config.toml
n_kv_head = 12
activation = "tanh_gelu"
norm_place = "pre"
positions = "learned"
attn_scale = 0.125
tie_embeddings = true
init = "normal"
init_std_up = 0.0149
optimizer = "muon_variant"
schedule = "wsd"
decay_fraction = 0.721
decay_shape = "linear"
steps = 5568
Each number is 200 + 20 x the weight over its row's rms, rounded and kept within 0 to 999. Layers, rows and columns count from 0. The size before them is the row's rms in percent of the matrix's.

# layer 9 MLP down (transposed), 3072x768, rms 0.0238, rows 2679-2697, columns 384-575
103,202,179,233,218,196,235,218,155,205,204,227,190,193,192,206,201,228,212,228,186,207,218,196,201,225,206,191,143,200,196,165,198,191,186,177,231,220,179,188,231,196,185,210,206,206,162,194,198,225,188,210,199,202,196,167,221,214,228,246,190,209,220,199,201,191,204,202,183,242,158,246,202,220,193,196,193,211,178,198,189,197,204,237,201,202,200,195,190,202,190,222,185,171,182,194,183,196,189,178,187,192,187,200,220,191,220,190,204,185,197,213,210,198,190,176,180,210,208,161,196,208,178,208,207,206,216,206,183,217,181,193,195,167,224,205,218,206,196,198,201,236,212,194,207,187,223,219,185,188,194,195,188,182,198,198,173,214,184,217,177,204,183,191,205,232,180,174,207,204,220,194,203,193,178,201,206,173,189,206,216,207,215,179,157,199,195,183,207,211,206,159,207
106,197,164,147,203,209,216,211,219,212,177,175,226,208,208,220,204,217,253,192,203,205,185,193,194,200,188,254,206,230,201,192,153,199,181,234,171,200,193,211,168,169,201,190,217,240,169,230,229,215,157,186,212,213,168,216,204,221,187,248,185,246,207,183,191,213,189,209,181,213,187,197,227,216,208,190,182,205,182,168,205,210,207,187,177,204,219,182,201,216,178,202,188,228,192,176,206,203,182,227,228,173,188,167,223,253,165,207,228,209,208,220,222,155,176,198,188,234,234,165,223,198,198,174,196,192,198,207,143,226,206,210,205,215,203,218,204,162,215,220,204,207,217,202,195,218,220,209,194,245,202,181,191,217,227,192,212,228,214,219,199,231,168,199,209,186,187,193,198,228,161,180,215,185,202,182,206,191,213,209,169,172,205,179,175,216,232,205,180,184,181,232,199
102,171,190,210,189,203,186,160,177,158,178,200,205,206,202,167,224,161,222,207,174,226,211,220,199,234,205,219,177,209,205,213,229,138,220,176,204,200,201,205,202,224,188,210,200,221,205,194,211,219,201,171,161,231,199,177,198,185,201,188,194,197,204,192,213,191,201,206,201,226,209,224,178,206,186,189,203,197,227,214,221,175,195,215,218,185,178,186,209,210,192,206,190,223,201,195,238,195,217,181,234,199,196,175,203,235,237,221,171,209,216,223,230,172,182,177,206,222,199,163,215,169,176,234,233,186,218,215,225,222,211,169,212,228,221,194,230,209,237,169,200,184,191,203,200,201,196,220,173,171,189,197,221,221,199,180,189,200,200,199,191,189,186,192,180,197,195,178,165,180,185,179,175,190,207,214,182,189,245,203,204,187,140,186,191,237,163,176,197,204,157,172,226
109,205,195,202,195,188,202,225,205,183,195,154,225,186,174,195,219,191,168,236,190,172,225,192,189,177,193,201,190,195,225,209,217,190,214,156,221,235,212,176,207,193,198,193,210,184,200,187,218,195,191,197,181,214,252,180,210,143,196,209,214,189,161,199,161,199,183,180,193,163,171,159,224,201,203,213,210,175,208,224,207,227,220,212,227,200,184,214,208,210,201,174,148,195,212,225,210,194,231,236,225,204,209,201,222,196,218,200,186,171,167,205,203,205,181,180,200,194,197,176,214,200,184,221,193,209,207,210,213,198,177,186,188,163,212,178,210,157,198,149,186,212,184,235,208,236,173,215,203,205,211,231,199,218,218,219,217,170,166,208,221,187,213,203,182,227,190,190,194,194,224,142,198,210,218,185,205,209,184,187,200,174,231,205,178,204,214,191,197,200,205,191,215
093,208,135,186,173,241,201,184,187,212,226,193,217,172,168,225,229,227,206,218,185,215,154,198,188,185,220,199,199,220,182,180,185,173,236,217,188,204,234,222,198,228,220,208,221,206,191,206,186,202,194,175,234,160,219,215,211,170,197,209,194,192,200,172,208,236,194,170,180,200,194,215,191,206,189,176,200,193,206,189,172,215,207,205,215,193,200,214,188,185,222,183,208,197,204,227,213,189,203,185,218,219,218,181,189,228,184,192,205,181,190,226,185,201,179,225,196,204,207,189,228,233,217,199,220,195,198,184,158,208,201,214,200,216,164,186,209,233,206,177,196,202,246,181,175,191,221,196,221,202,225,211,213,187,165,188,192,208,189,194,173,208,236,180,224,209,220,253,164,177,233,235,182,210,198,217,197,146,194,204,218,185,176,177,183,194,215,219,209,209,183,220,190
095,190,205,195,192,197,200,235,203,188,175,221,205,194,195,186,181,207,217,215,190,238,212,201,256,227,196,203,198,205,205,207,182,228,202,205,199,189,232,181,183,214,175,178,215,197,207,212,198,214,191,209,197,173,196,237,198,178,219,179,205,207,165,210,210,228,197,162,193,189,172,190,227,196,198,196,192,227,214,159,200,226,233,207,202,170,203,201,219,185,225,186,234,212,183,170,192,187,183,180,219,204,228,162,207,228,174,173,212,198,217,207,204,180,185,182,206,195,194,200,191,215,208,187,190,191,161,217,202,199,188,174,215,181,192,232,200,201,202,181,193,179,172,215,217,180,237,196,224,203,188,204,184,186,203,236,201,212,216,198,189,204,249,195,217,211,192,209,198,229,184,189,216,211,183,212,144,238,204,200,191,179,206,178,226,230,198,182,191,232,195,190,203
101,186,201,194,199,183,214,193,199,220,208,219,166,202,175,210,161,169,169,176,162,204,195,235,151,224,193,200,185,217,163,239,195,219,210,196,206,195,250,184,203,206,213,212,200,202,181,204,231,191,189,205,202,217,217,229,177,197,198,187,217,194,199,214,201,177,187,187,240,191,213,191,223,244,182,210,203,162,176,184,185,209,208,209,215,207,177,230,209,184,187,207,195,153,189,204,190,190,164,222,238,208,230,196,198,226,153,188,218,212,215,204,187,183,173,210,197,195,168,176,222,196,176,184,196,198,227,239,196,176,178,196,161,163,183,202,173,220,200,172,202,209,224,214,185,214,221,161,193,177,204,189,205,223,218,192,196,175,190,222,186,193,208,205,188,184,195,210,202,193,165,188,198,181,160,208,203,175,197,240,211,239,175,233,213,173,172,209,186,213,210,175,206
099,197,233,203,171,202,193,208,220,197,215,219,210,188,160,228,166,164,208,195,207,173,204,191,194,230,183,192,160,208,193,203,179,206,159,150,158,219,173,203,208,202,213,196,217,197,236,198,204,243,218,180,205,191,169,209,159,192,181,227,197,192,226,190,176,198,227,175,196,193,205,207,199,218,236,215,203,201,221,201,215,201,221,190,208,215,209,213,202,226,191,185,190,162,242,217,183,183,185,211,199,205,171,165,183,187,210,229,188,220,225,201,229,201,196,156,189,193,174,222,168,230,219,194,223,199,169,227,199,195,194,212,226,169,225,207,205,185,198,212,176,210,149,190,189,209,184,147,198,214,239,210,180,198,191,178,153,195,202,196,217,178,201,205,194,219,201,171,202,167,191,199,168,227,229,219,180,198,197,219,172,188,171,200,151,204,181,202,248,200,196,211,234
100,194,176,206,232,204,179,214,233,202,227,198,196,227,246,198,205,185,233,187,213,179,180,193,204,203,192,208,188,206,191,220,201,186,200,180,210,189,196,216,207,202,223,211,243,182,219,176,167,228,225,199,232,195,178,189,173,171,193,162,195,217,198,211,209,203,212,226,217,186,191,199,195,216,224,191,189,192,197,184,202,229,195,212,207,182,199,212,192,220,180,188,185,210,202,210,219,180,251,187,246,211,180,210,158,184,182,158,214,156,182,212,202,224,202,212,232,212,232,189,195,212,188,210,176,181,216,208,166,227,181,209,222,202,181,190,180,202,195,213,200,185,192,200,207,178,231,194,190,216,222,203,168,190,173,178,229,199,189,200,219,249,178,190,225,189,193,205,217,183,217,208,176,227,197,196,187,160,187,193,201,213,222,225,176,190,199,190,168,219,203,218,216
097,206,233,218,236,232,203,210,210,207,206,185,170,192,189,198,243,194,205,193,190,146,215,175,208,201,179,205,184,219,187,198,243,205,173,219,224,186,209,190,205,203,221,165,199,187,179,188,172,211,189,192,203,220,184,202,185,207,196,188,214,210,200,224,185,202,227,143,189,203,181,182,221,201,195,207,187,210,203,208,169,201,196,163,203,180,205,197,209,205,196,178,206,221,207,221,183,236,199,206,207,197,241,181,211,234,228,200,206,258,202,197,162,216,204,257,246,195,188,230,200,196,180,227,222,201,201,193,181,210,234,194,217,184,183,176,151,216,199,184,216,173,212,195,232,203,151,190,200,195,182,194,220,180,225,163,191,209,188,204,194,183,155,200,203,196,203,209,210,199,193,197,233,183,210,197,227,175,214,216,207,196,219,230,220,197,199,190,205,201,243,169,219
096,165,227,193,199,182,176,196,209,167,198,176,223,210,208,156,187,197,178,217,199,232,212,222,182,217,215,151,149,210,155,211,203,208,211,220,201,204,200,203,179,175,200,210,224,206,225,162,187,204,210,180,199,184,201,181,186,181,218,192,189,189,202,199,184,220,188,197,174,226,225,205,209,185,213,199,194,190,166,168,197,212,208,173,212,200,188,172,174,224,200,190,193,207,194,209,202,205,197,196,188,209,174,191,234,200,217,184,227,231,186,212,234,215,214,217,203,170,197,203,176,199,193,216,196,179,177,155,181,235,187,216,174,209,185,193,218,186,205,176,171,177,222,197,180,205,200,182,214,199,200,185,184,219,188,205,206,210,184,221,182,187,217,202,179,216,188,208,209,194,211,167,240,162,221,168,202,156,156,201,182,216,194,185,188,201,184,233,166,162,164,178,213
102,219,187,211,215,215,206,202,221,222,187,222,184,186,229,203,170,210,177,211,177,196,209,235,218,193,208,193,172,186,208,244,205,199,229,205,220,206,215,204,188,203,205,185,172,220,182,218,181,188,204,194,220,209,199,206,190,206,244,181,217,189,199,184,217,145,201,178,213,211,187,221,190,200,201,142,188,180,222,198,181,203,181,177,202,226,170,193,190,208,232,180,151,169,200,219,219,193,201,226,209,249,196,206,190,194,227,223,218,176,195,227,185,210,231,183,193,188,231,218,213,183,219,192,182,191,204,158,211,214,173,184,193,173,208,214,208,193,205,166,169,220,214,206,205,192,178,161,194,206,207,236,187,177,193,199,190,211,200,192,218,199,196,239,191,194,241,204,162,176,191,177,163,180,181,196,163,174,198,259,169,180,181,210,194,209,179,205,178,184,268,176,195
105,182,189,186,217,194,197,204,199,224,204,179,211,182,204,170,200,197,172,209,221,170,212,173,198,238,180,238,211,209,211,237,176,201,178,181,180,202,169,208,198,197,229,172,229,225,193,204,209,206,203,224,216,149,234,176,194,199,227,189,169,213,218,191,201,202,197,211,205,174,187,197,168,188,211,207,197,190,182,192,239,204,188,212,187,208,191,174,234,184,199,189,216,208,187,222,189,214,191,174,242,196,240,216,176,230,205,228,193,164,207,195,198,216,195,208,186,193,182,198,217,216,185,189,159,167,171,166,209,194,233,194,188,227,201,210,189,224,243,195,216,208,246,204,227,193,191,153,171,212,206,196,211,195,191,208,195,190,200,191,208,205,195,186,162,198,165,187,158,217,206,165,209,229,188,179,234,174,231,198,218,188,177,225,205,228,209,227,182,199,168,166,237
103,191,186,201,231,208,199,195,210,204,211,201,175,166,194,229,170,201,177,220,187,234,228,237,200,206,211,220,215,213,200,175,225,222,223,210,166,204,199,193,181,206,208,210,180,185,158,211,193,163,238,200,176,225,182,208,225,180,215,199,193,216,186,177,214,213,187,209,182,216,204,187,208,208,182,183,195,202,238,193,211,190,222,199,211,214,169,194,208,170,159,189,229,200,226,229,191,171,214,192,202,202,189,180,209,171,154,213,218,199,198,204,158,176,165,190,190,214,205,213,206,160,184,212,235,196,164,190,165,212,220,169,223,257,169,224,199,257,200,187,179,209,213,215,183,224,190,188,204,201,178,212,236,218,162,228,219,180,236,210,229,172,194,223,211,191,182,191,159,201,231,209,186,221,233,196,213,213,190,192,172,217,196,175,209,236,198,216,207,208,224,201,194
105,215,199,201,209,197,193,206,193,200,200,205,194,213,232,185,215,171,183,180,207,202,227,176,208,170,208,186,166,182,196,223,201,196,201,196,191,198,200,170,207,187,206,188,222,205,188,217,219,229,199,228,179,194,179,181,193,175,166,193,183,165,211,209,239,225,232,202,188,226,205,218,193,177,212,188,218,215,184,221,185,232,193,211,211,158,178,193,260,181,210,190,180,205,203,214,205,245,193,171,229,205,227,191,196,196,213,185,191,200,193,246,176,237,212,183,206,188,203,198,203,161,218,178,217,227,179,212,237,177,204,196,200,191,238,207,220,159,201,210,194,218,211,169,172,223,174,220,224,165,236,186,203,197,177,222,178,162,219,211,232,172,178,186,185,210,155,216,186,189,218,160,205,187,201,173,197,196,192,173,215,182,199,187,203,230,194,206,167,188,192,201,185
101,208,200,218,192,203,231,222,170,203,179,188,168,199,185,201,186,194,200,193,171,212,209,173,189,222,193,156,199,181,196,218,193,226,170,237,204,203,172,227,232,214,208,227,217,207,197,182,195,215,151,204,229,226,221,209,225,202,199,216,184,170,169,198,180,180,173,229,196,210,200,198,236,226,198,141,200,235,192,195,206,224,185,218,177,192,181,227,177,208,223,189,192,167,201,223,229,172,180,201,158,200,215,190,212,192,182,199,214,203,179,208,195,194,241,209,201,175,213,197,218,215,188,201,199,198,217,204,194,188,223,155,198,196,162,172,189,197,199,208,160,174,232,177,209,176,214,212,206,195,180,218,167,206,179,206,225,204,232,191,193,190,226,199,232,208,207,192,173,228,178,208,218,181,201,223,198,181,234,196,195,180,201,205,208,200,223,180,184,156,149,197,201
107,223,190,192,180,203,162,186,223,205,162,180,203,213,181,175,229,193,206,223,182,213,153,243,191,223,177,188,190,174,256,215,232,182,213,220,205,173,245,182,183,190,202,201,210,141,217,238,187,228,155,214,193,208,237,179,193,206,216,200,207,204,202,178,167,171,208,206,190,172,224,209,202,192,181,196,186,223,212,187,229,188,192,204,193,187,192,213,194,183,198,163,210,160,193,193,232,227,181,209,213,204,197,201,149,199,186,201,186,193,213,196,153,210,209,194,213,181,198,191,208,200,198,222,211,165,182,213,200,193,169,213,206,228,174,203,232,198,221,150,236,205,231,193,168,195,168,180,203,210,211,214,185,189,175,228,226,221,201,212,190,201,192,241,207,191,182,182,231,194,177,229,206,189,171,193,157,190,237,218,192,235,224,241,217,200,201,178,235,204,219,186,215
092,208,186,201,213,202,140,232,209,213,196,237,195,195,175,196,194,180,191,167,178,188,224,185,181,208,186,178,196,211,190,193,221,182,188,206,213,191,171,178,210,236,210,196,188,211,206,168,181,221,195,228,190,198,231,192,197,185,224,202,233,200,232,177,192,187,170,204,227,198,188,208,197,214,199,180,213,218,189,197,185,181,202,169,215,189,225,172,188,205,184,214,182,231,230,202,204,186,195,195,185,197,217,225,192,222,199,201,174,204,188,211,194,243,214,177,199,200,185,199,197,226,187,187,164,219,179,173,190,190,199,201,204,166,204,209,204,233,198,202,189,182,223,191,218,184,239,178,154,194,208,161,199,195,198,212,199,186,216,196,209,183,195,223,183,205,188,205,208,181,180,201,198,171,192,195,170,190,197,178,181,225,193,200,215,167,227,198,208,193,198,200,198
101,214,199,225,216,191,207,224,215,220,195,228,181,196,185,186,214,181,178,222,214,178,203,209,231,217,187,222,199,210,213,174,202,194,155,204,243,218,198,179,165,194,166,251,236,168,172,216,223,178,210,241,210,171,219,205,210,205,206,166,170,219,204,228,186,220,226,210,176,186,204,210,204,209,216,210,168,193,181,193,167,206,191,236,179,180,224,198,208,217,208,212,225,229,202,194,198,213,220,188,206,221,215,233,222,183,197,204,216,166,195,204,203,201,215,231,207,172,181,194,210,199,147,202,219,239,177,195,200,202,221,193,194,193,188,177,220,160,248,215,157,204,192,251,198,215,240,234,226,218,191,181,233,215,173,210,197,168,178,199,186,213,204,223,222,204,200,197,181,187,177,199,205,200,217,198,201,208,201,215,156,201,181,217,197,131,205,251,196,215,214,202,201
# layer 9 MLP up, 3072x768, rms 0.0426, rows 2680-2697, columns 384-575
099,185,212,224,178,202,194,166,185,182,189,154,197,136,215,192,237,210,177,211,168,207,173,214,194,177,180,161,222,164,224,216,215,208,182,187,206,197,199,170,202,212,194,205,212,171,218,187,172,231,170,190,199,226,195,229,231,215,196,232,188,177,212,180,192,182,187,169,199,231,172,176,214,214,200,177,204,224,204,174,221,237,172,200,199,229,211,202,229,218,208,179,216,191,213,183,213,194,231,210,183,163,227,199,213,225,193,170,184,192,246,212,214,220,188,181,193,170,223,173,174,222,240,229,237,169,193,171,162,213,199,210,194,253,188,224,214,216,178,207,199,203,251,213,172,232,195,164,197,184,214,175,211,190,178,203,216,197,203,169,181,195,204,164,231,191,210,223,221,207,200,191,147,177,191,165,191,226,209,223,181,192,221,206,173,214,200,201,207,219,202,174,221
098,188,234,203,209,192,214,205,201,189,169,196,200,192,212,192,206,197,239,204,227,216,224,214,236,177,209,183,210,206,196,199,229,234,216,189,206,192,218,198,186,198,231,239,172,193,238,199,225,173,180,204,201,194,188,217,190,204,191,201,208,165,201,162,198,196,221,167,189,203,185,213,190,201,218,182,221,237,196,168,236,215,233,194,208,200,199,215,207,200,201,224,163,191,178,205,193,201,200,227,207,205,204,215,196,162,197,227,200,228,208,212,221,227,249,183,151,240,197,173,171,199,165,207,207,186,171,204,191,220,204,151,177,231,217,212,203,182,194,216,199,167,218,210,190,199,193,173,157,189,205,219,196,154,177,205,190,189,226,209,219,201,203,206,192,186,196,219,189,204,192,167,200,227,184,211,198,213,183,200,184,206,225,209,221,221,199,211,224,220,222,186,186
107,190,231,200,203,231,192,209,225,197,179,186,207,212,193,165,241,166,227,231,225,190,213,171,236,192,171,179,211,207,214,209,223,184,181,218,205,197,213,193,164,226,197,216,180,195,200,229,189,216,204,196,161,223,192,217,192,168,215,205,174,170,227,193,177,195,195,187,212,174,200,187,182,217,197,208,175,212,207,212,196,214,237,177,219,179,204,181,199,205,221,210,187,191,182,181,208,212,184,242,207,215,227,195,209,212,201,199,198,220,205,161,208,218,233,193,215,197,211,196,219,207,191,219,205,176,227,196,203,221,228,202,173,166,205,188,201,196,221,170,236,147,194,172,203,231,181,189,205,181,200,220,193,206,156,176,206,209,179,179,232,177,192,214,229,179,198,210,207,190,204,156,192,211,171,218,205,246,219,176,157,196,180,209,206,221,197,183,190,221,231,177,191
103,181,206,201,192,201,217,192,172,210,167,205,188,221,204,195,213,217,200,231,223,198,196,162,207,214,191,219,226,199,196,246,208,207,205,180,194,244,222,198,163,207,199,201,215,193,195,234,221,176,218,208,203,198,237,186,143,190,200,176,210,193,183,151,229,211,213,184,204,179,237,185,246,218,176,198,196,176,220,241,194,173,201,211,185,173,205,229,220,226,234,172,202,194,206,157,205,209,201,217,227,167,180,211,216,177,181,189,198,194,208,221,181,217,243,186,181,219,225,185,197,180,220,219,210,200,151,179,192,239,170,199,203,171,172,204,189,246,190,224,197,226,201,180,208,210,185,193,174,212,153,219,190,196,190,220,200,213,230,150,192,203,232,215,209,203,180,206,242,181,211,202,188,212,171,191,170,239,193,180,195,193,190,181,228,201,177,225,191,223,212,215,163
096,221,216,211,225,195,212,230,200,209,204,161,228,213,189,224,194,201,208,219,252,208,225,218,181,210,169,228,211,180,217,231,236,198,183,172,189,228,163,204,194,207,245,228,189,206,180,172,222,194,198,214,177,184,196,182,203,193,187,209,215,181,225,178,197,201,199,206,215,224,198,179,203,174,210,237,204,187,233,184,184,236,181,178,217,207,192,234,165,208,197,185,175,244,172,204,207,213,197,208,196,218,189,250,213,205,235,196,192,198,227,209,195,167,164,183,208,187,164,212,202,216,210,205,205,225,216,201,210,228,204,233,204,206,207,204,212,193,206,224,214,194,183,179,181,209,223,231,194,208,212,217,206,206,233,217,209,192,165,208,225,203,203,214,209,208,183,222,216,186,170,170,189,199,243,182,208,216,189,207,176,221,178,151,137,207,222,210,192,186,206,188,198
098,197,199,195,194,177,185,227,218,205,197,191,221,185,232,175,226,170,207,200,202,227,208,195,228,183,199,203,181,218,212,185,215,151,176,205,206,177,191,195,219,185,195,236,209,235,158,182,203,196,159,206,201,211,225,202,173,207,217,203,212,174,210,215,212,188,184,187,173,190,169,183,222,194,212,204,186,221,227,201,283,172,213,214,172,172,188,162,230,191,226,203,185,219,190,168,203,160,188,214,217,183,192,185,223,172,182,177,187,196,202,206,199,213,189,206,235,214,212,200,210,213,159,213,221,217,184,185,193,167,188,192,205,241,213,187,210,188,175,195,182,213,183,195,188,204,189,190,190,216,227,169,218,159,160,238,195,245,217,179,219,196,192,186,226,169,205,186,209,197,177,196,204,202,231,196,210,215,221,194,216,204,214,147,226,188,195,182,209,230,199,187,241
097,210,222,187,187,220,166,182,204,229,183,209,222,211,222,182,162,224,203,187,190,226,183,197,202,205,188,219,205,227,192,199,187,169,200,155,187,191,213,175,179,235,211,215,214,219,214,204,259,192,179,233,207,215,220,210,207,201,175,197,166,191,182,195,222,179,223,227,164,227,202,192,179,223,198,197,218,205,208,169,162,181,200,178,174,207,237,193,192,167,212,226,195,202,195,215,220,200,168,203,218,137,245,236,184,195,185,219,219,197,206,189,214,230,212,215,158,202,228,189,174,197,223,212,208,219,209,166,188,189,236,207,216,193,230,215,215,220,230,168,206,211,172,215,200,199,205,216,221,187,176,193,222,170,214,217,228,210,166,212,194,196,199,178,218,178,199,169,189,222,206,219,220,211,209,213,204,223,165,203,184,175,202,226,178,198,182,189,160,207,201,185,193
099,221,211,218,212,174,177,212,204,166,188,182,148,160,170,182,194,215,206,259,166,225,189,181,193,203,182,184,230,221,160,206,184,177,217,206,189,206,208,181,221,194,201,202,173,225,214,225,173,208,203,182,179,180,203,177,222,197,201,209,209,210,222,197,192,178,238,183,204,189,202,247,203,179,214,211,134,188,209,191,163,179,207,193,202,176,209,192,198,154,221,242,236,190,210,178,238,200,214,198,174,212,192,192,181,196,243,188,221,213,226,210,217,170,237,232,188,191,209,178,183,200,208,190,219,221,233,187,209,206,197,204,175,160,200,209,228,191,194,218,187,214,196,180,188,199,226,181,188,200,197,175,188,196,193,166,200,172,232,204,215,218,212,197,240,180,197,204,174,216,198,201,196,175,251,176,233,234,198,197,179,168,166,194,200,219,222,214,198,188,229,200,221
100,205,208,192,210,174,201,205,200,180,225,208,231,218,185,191,189,181,224,162,221,192,226,183,208,205,206,194,232,205,209,192,213,189,189,198,216,212,195,211,212,166,220,229,197,250,208,196,211,196,231,186,215,207,188,208,198,205,245,183,197,180,143,207,204,237,184,222,212,224,184,190,202,189,217,205,226,231,207,209,212,199,194,210,236,210,165,217,176,184,212,215,191,182,189,141,243,233,180,186,191,213,195,163,209,186,207,206,178,176,235,164,200,167,181,196,185,202,182,234,184,176,213,197,164,242,213,206,200,209,212,190,234,195,192,245,245,187,207,237,162,238,184,212,161,213,207,172,237,225,212,189,186,221,175,206,215,213,192,211,167,185,220,183,175,191,225,188,194,218,172,181,210,172,191,182,217,205,198,185,192,229,183,200,198,215,172,209,203,164,171,166,221
098,227,190,196,188,164,237,196,181,231,172,183,218,195,180,234,228,193,225,186,191,183,186,206,192,199,154,226,202,213,226,216,166,200,196,177,202,216,206,208,208,234,217,181,207,164,197,190,203,226,211,193,221,197,169,218,205,205,218,207,223,188,192,204,197,199,190,208,257,186,218,197,185,212,226,194,168,206,223,202,188,202,191,196,187,167,209,205,209,201,168,180,218,229,228,216,233,199,232,194,241,230,203,206,165,181,195,169,187,150,211,238,209,203,202,198,199,189,173,214,171,199,237,212,223,188,197,178,205,193,193,198,225,234,202,220,224,187,221,233,200,200,175,199,168,223,218,245,203,173,186,197,190,163,201,213,210,187,174,190,219,202,216,188,204,157,158,196,175,197,192,260,164,176,169,218,209,217,203,221,201,218,203,220,210,211,185,208,214,213,192,182,191
103,194,193,204,221,246,184,189,202,202,185,230,179,202,209,190,195,193,209,197,209,204,199,173,233,170,203,248,236,172,214,183,202,168,175,213,216,211,209,200,186,222,231,224,248,166,230,206,183,240,237,212,200,198,204,188,211,167,249,195,199,207,186,161,197,182,188,184,203,184,171,207,180,222,243,198,182,179,187,235,157,176,211,216,193,218,190,209,175,222,193,208,183,218,208,176,175,206,187,206,230,151,193,190,207,246,212,226,216,220,200,195,206,179,197,206,173,237,204,185,189,174,204,194,183,180,203,167,216,179,196,214,204,177,202,225,220,199,191,189,184,184,237,221,164,212,198,219,207,186,198,179,173,177,198,189,214,221,171,217,188,208,203,193,213,181,187,204,237,162,187,180,176,163,197,225,209,199,219,194,178,228,168,202,225,216,220,177,218,224,232,190,226
103,198,207,184,181,185,193,239,213,168,173,197,217,173,172,217,227,167,210,207,209,220,201,163,199,170,168,213,201,171,204,198,225,209,201,191,219,225,191,227,182,199,205,198,178,212,213,204,185,179,183,193,197,169,203,171,212,229,154,200,194,205,227,217,168,171,206,219,215,197,184,183,187,169,195,212,197,203,216,196,226,213,203,224,212,233,195,226,224,216,168,198,175,243,205,206,156,192,212,191,209,188,218,186,205,181,181,216,207,189,208,195,210,215,202,184,180,191,197,201,195,187,226,184,206,196,213,197,200,204,168,176,207,224,246,202,203,182,189,215,208,224,197,204,193,193,210,193,219,196,226,198,214,208,254,205,201,198,213,196,216,193,219,163,197,170,222,164,191,219,157,188,214,175,205,180,158,227,165,178,189,173,212,193,216,200,172,197,212,198,189,206,209
099,204,200,191,190,208,178,170,161,218,220,182,218,196,201,199,180,247,196,213,199,207,205,213,232,220,161,222,219,191,158,204,207,179,189,205,208,154,194,164,220,187,184,233,184,212,239,161,188,174,202,181,174,199,184,195,205,231,194,215,202,177,192,217,192,218,221,211,208,204,230,228,205,189,209,209,204,200,206,176,184,184,161,232,179,215,228,231,229,204,193,179,190,196,183,185,182,237,201,188,200,204,203,183,201,182,209,190,203,232,249,193,213,177,204,199,195,206,181,222,168,214,218,180,174,207,213,229,220,184,209,196,218,161,187,243,233,184,205,193,204,215,170,219,212,200,193,172,183,253,212,194,173,162,215,235,204,216,206,196,158,191,166,175,177,215,207,201,199,206,203,214,179,222,186,235,164,202,191,176,173,183,192,207,204,165,230,200,185,224,200,231,211
103,181,180,204,158,217,222,195,163,217,206,198,170,180,195,180,207,213,212,211,218,203,159,183,207,237,196,227,221,213,193,192,192,201,219,197,173,204,199,169,218,197,194,208,208,198,190,184,187,209,227,175,184,212,225,218,196,181,237,189,236,197,216,194,244,204,226,209,220,214,162,197,189,174,210,199,214,194,162,198,196,190,221,212,203,170,188,202,182,196,176,193,208,167,202,219,201,212,197,195,192,189,188,156,209,209,205,173,219,198,207,241,239,194,209,196,203,203,194,162,178,189,196,190,170,197,238,221,184,198,217,228,228,190,216,218,184,169,201,224,191,226,201,247,184,157,198,172,189,209,202,183,233,144,205,165,206,182,196,229,213,210,246,233,200,173,186,204,194,167,199,186,199,170,192,206,186,201,220,197,223,183,191,173,216,197,206,225,199,223,187,192,178
103,186,185,181,223,189,195,199,203,192,197,188,172,210,167,189,180,169,183,203,201,231,162,235,194,201,231,201,186,217,173,191,201,161,193,164,207,224,191,202,202,208,204,190,218,209,208,187,182,188,224,236,174,191,231,233,233,206,219,195,210,202,192,199,252,235,231,205,196,225,197,212,204,192,182,182,200,204,202,186,178,158,240,240,191,174,172,208,181,217,208,173,191,198,177,179,225,198,213,170,202,199,169,212,211,182,170,190,193,215,215,166,184,194,194,215,203,182,232,172,195,186,237,223,181,178,182,170,182,208,222,193,164,197,212,214,216,168,216,209,163,206,191,178,185,181,184,205,211,198,193,197,196,181,191,225,203,226,229,216,189,215,198,192,203,211,200,185,199,198,224,167,193,176,204,194,198,186,211,219,169,207,192,186,170,214,217,237,200,226,158,216,184
097,180,227,210,175,192,230,195,170,174,192,200,190,179,189,216,199,194,191,206,217,220,186,181,226,199,223,220,166,183,172,173,157,222,234,212,185,191,213,200,196,194,213,215,199,250,214,179,195,199,205,201,202,193,194,167,203,159,182,199,231,229,215,183,229,188,200,194,195,185,160,241,205,249,188,187,188,205,190,224,173,208,175,193,202,210,174,198,191,221,223,195,164,216,221,187,224,196,208,181,182,193,198,240,192,172,220,214,218,219,178,213,202,166,237,216,182,205,184,220,189,181,217,195,213,216,233,230,180,167,234,171,192,200,219,226,221,233,203,195,218,234,192,212,225,201,180,182,199,238,198,235,188,240,212,201,215,235,179,219,198,196,219,178,186,208,207,182,166,200,184,184,174,183,198,231,208,201,224,229,177,227,171,204,187,211,196,239,166,156,202,225,160
096,209,180,182,210,215,268,185,172,193,204,201,240,212,201,215,182,179,226,226,224,197,163,237,215,185,226,206,191,204,195,224,202,175,153,215,199,218,196,224,209,181,203,228,187,209,178,207,222,220,200,204,188,191,222,176,208,258,198,213,187,187,187,187,212,219,178,162,217,183,171,188,232,180,203,198,232,194,212,189,200,196,189,192,146,197,153,213,166,216,211,207,184,187,187,172,213,208,210,213,192,192,190,226,176,213,234,200,230,225,202,221,228,186,211,225,159,194,203,216,148,135,208,232,246,212,188,218,188,206,180,183,177,214,216,179,208,195,189,218,210,172,178,203,193,233,204,221,227,180,212,199,207,196,192,241,266,205,213,187,196,186,202,192,202,221,225,202,198,181,221,205,188,229,221,224,190,223,168,197,194,183,206,164,216,214,218,222,196,186,223,171,195
104,227,181,226,240,173,215,201,204,193,156,178,189,206,179,217,181,191,202,180,224,186,216,224,196,232,178,193,211,171,198,224,206,207,228,223,183,173,194,222,190,179,175,192,213,189,207,202,191,227,148,218,217,209,207,193,193,221,194,197,240,206,218,203,216,191,197,189,236,203,217,198,232,190,199,205,239,216,201,230,187,231,187,209,204,215,202,218,212,205,178,194,204,191,183,193,230,185,167,215,204,213,145,210,195,171,191,219,218,174,217,193,206,197,167,218,203,194,217,228,203,189,223,216,185,192,176,207,199,215,191,223,198,189,216,166,189,202,183,221,221,211,199,172,209,217,197,248,208,186,185,181,212,182,196,219,208,240,220,204,165,234,155,202,188,212,183,198,175,180,183,172,190,205,178,172,148,199,170,198,202,201,201,189,203,186,219,218,166,224,204,229,189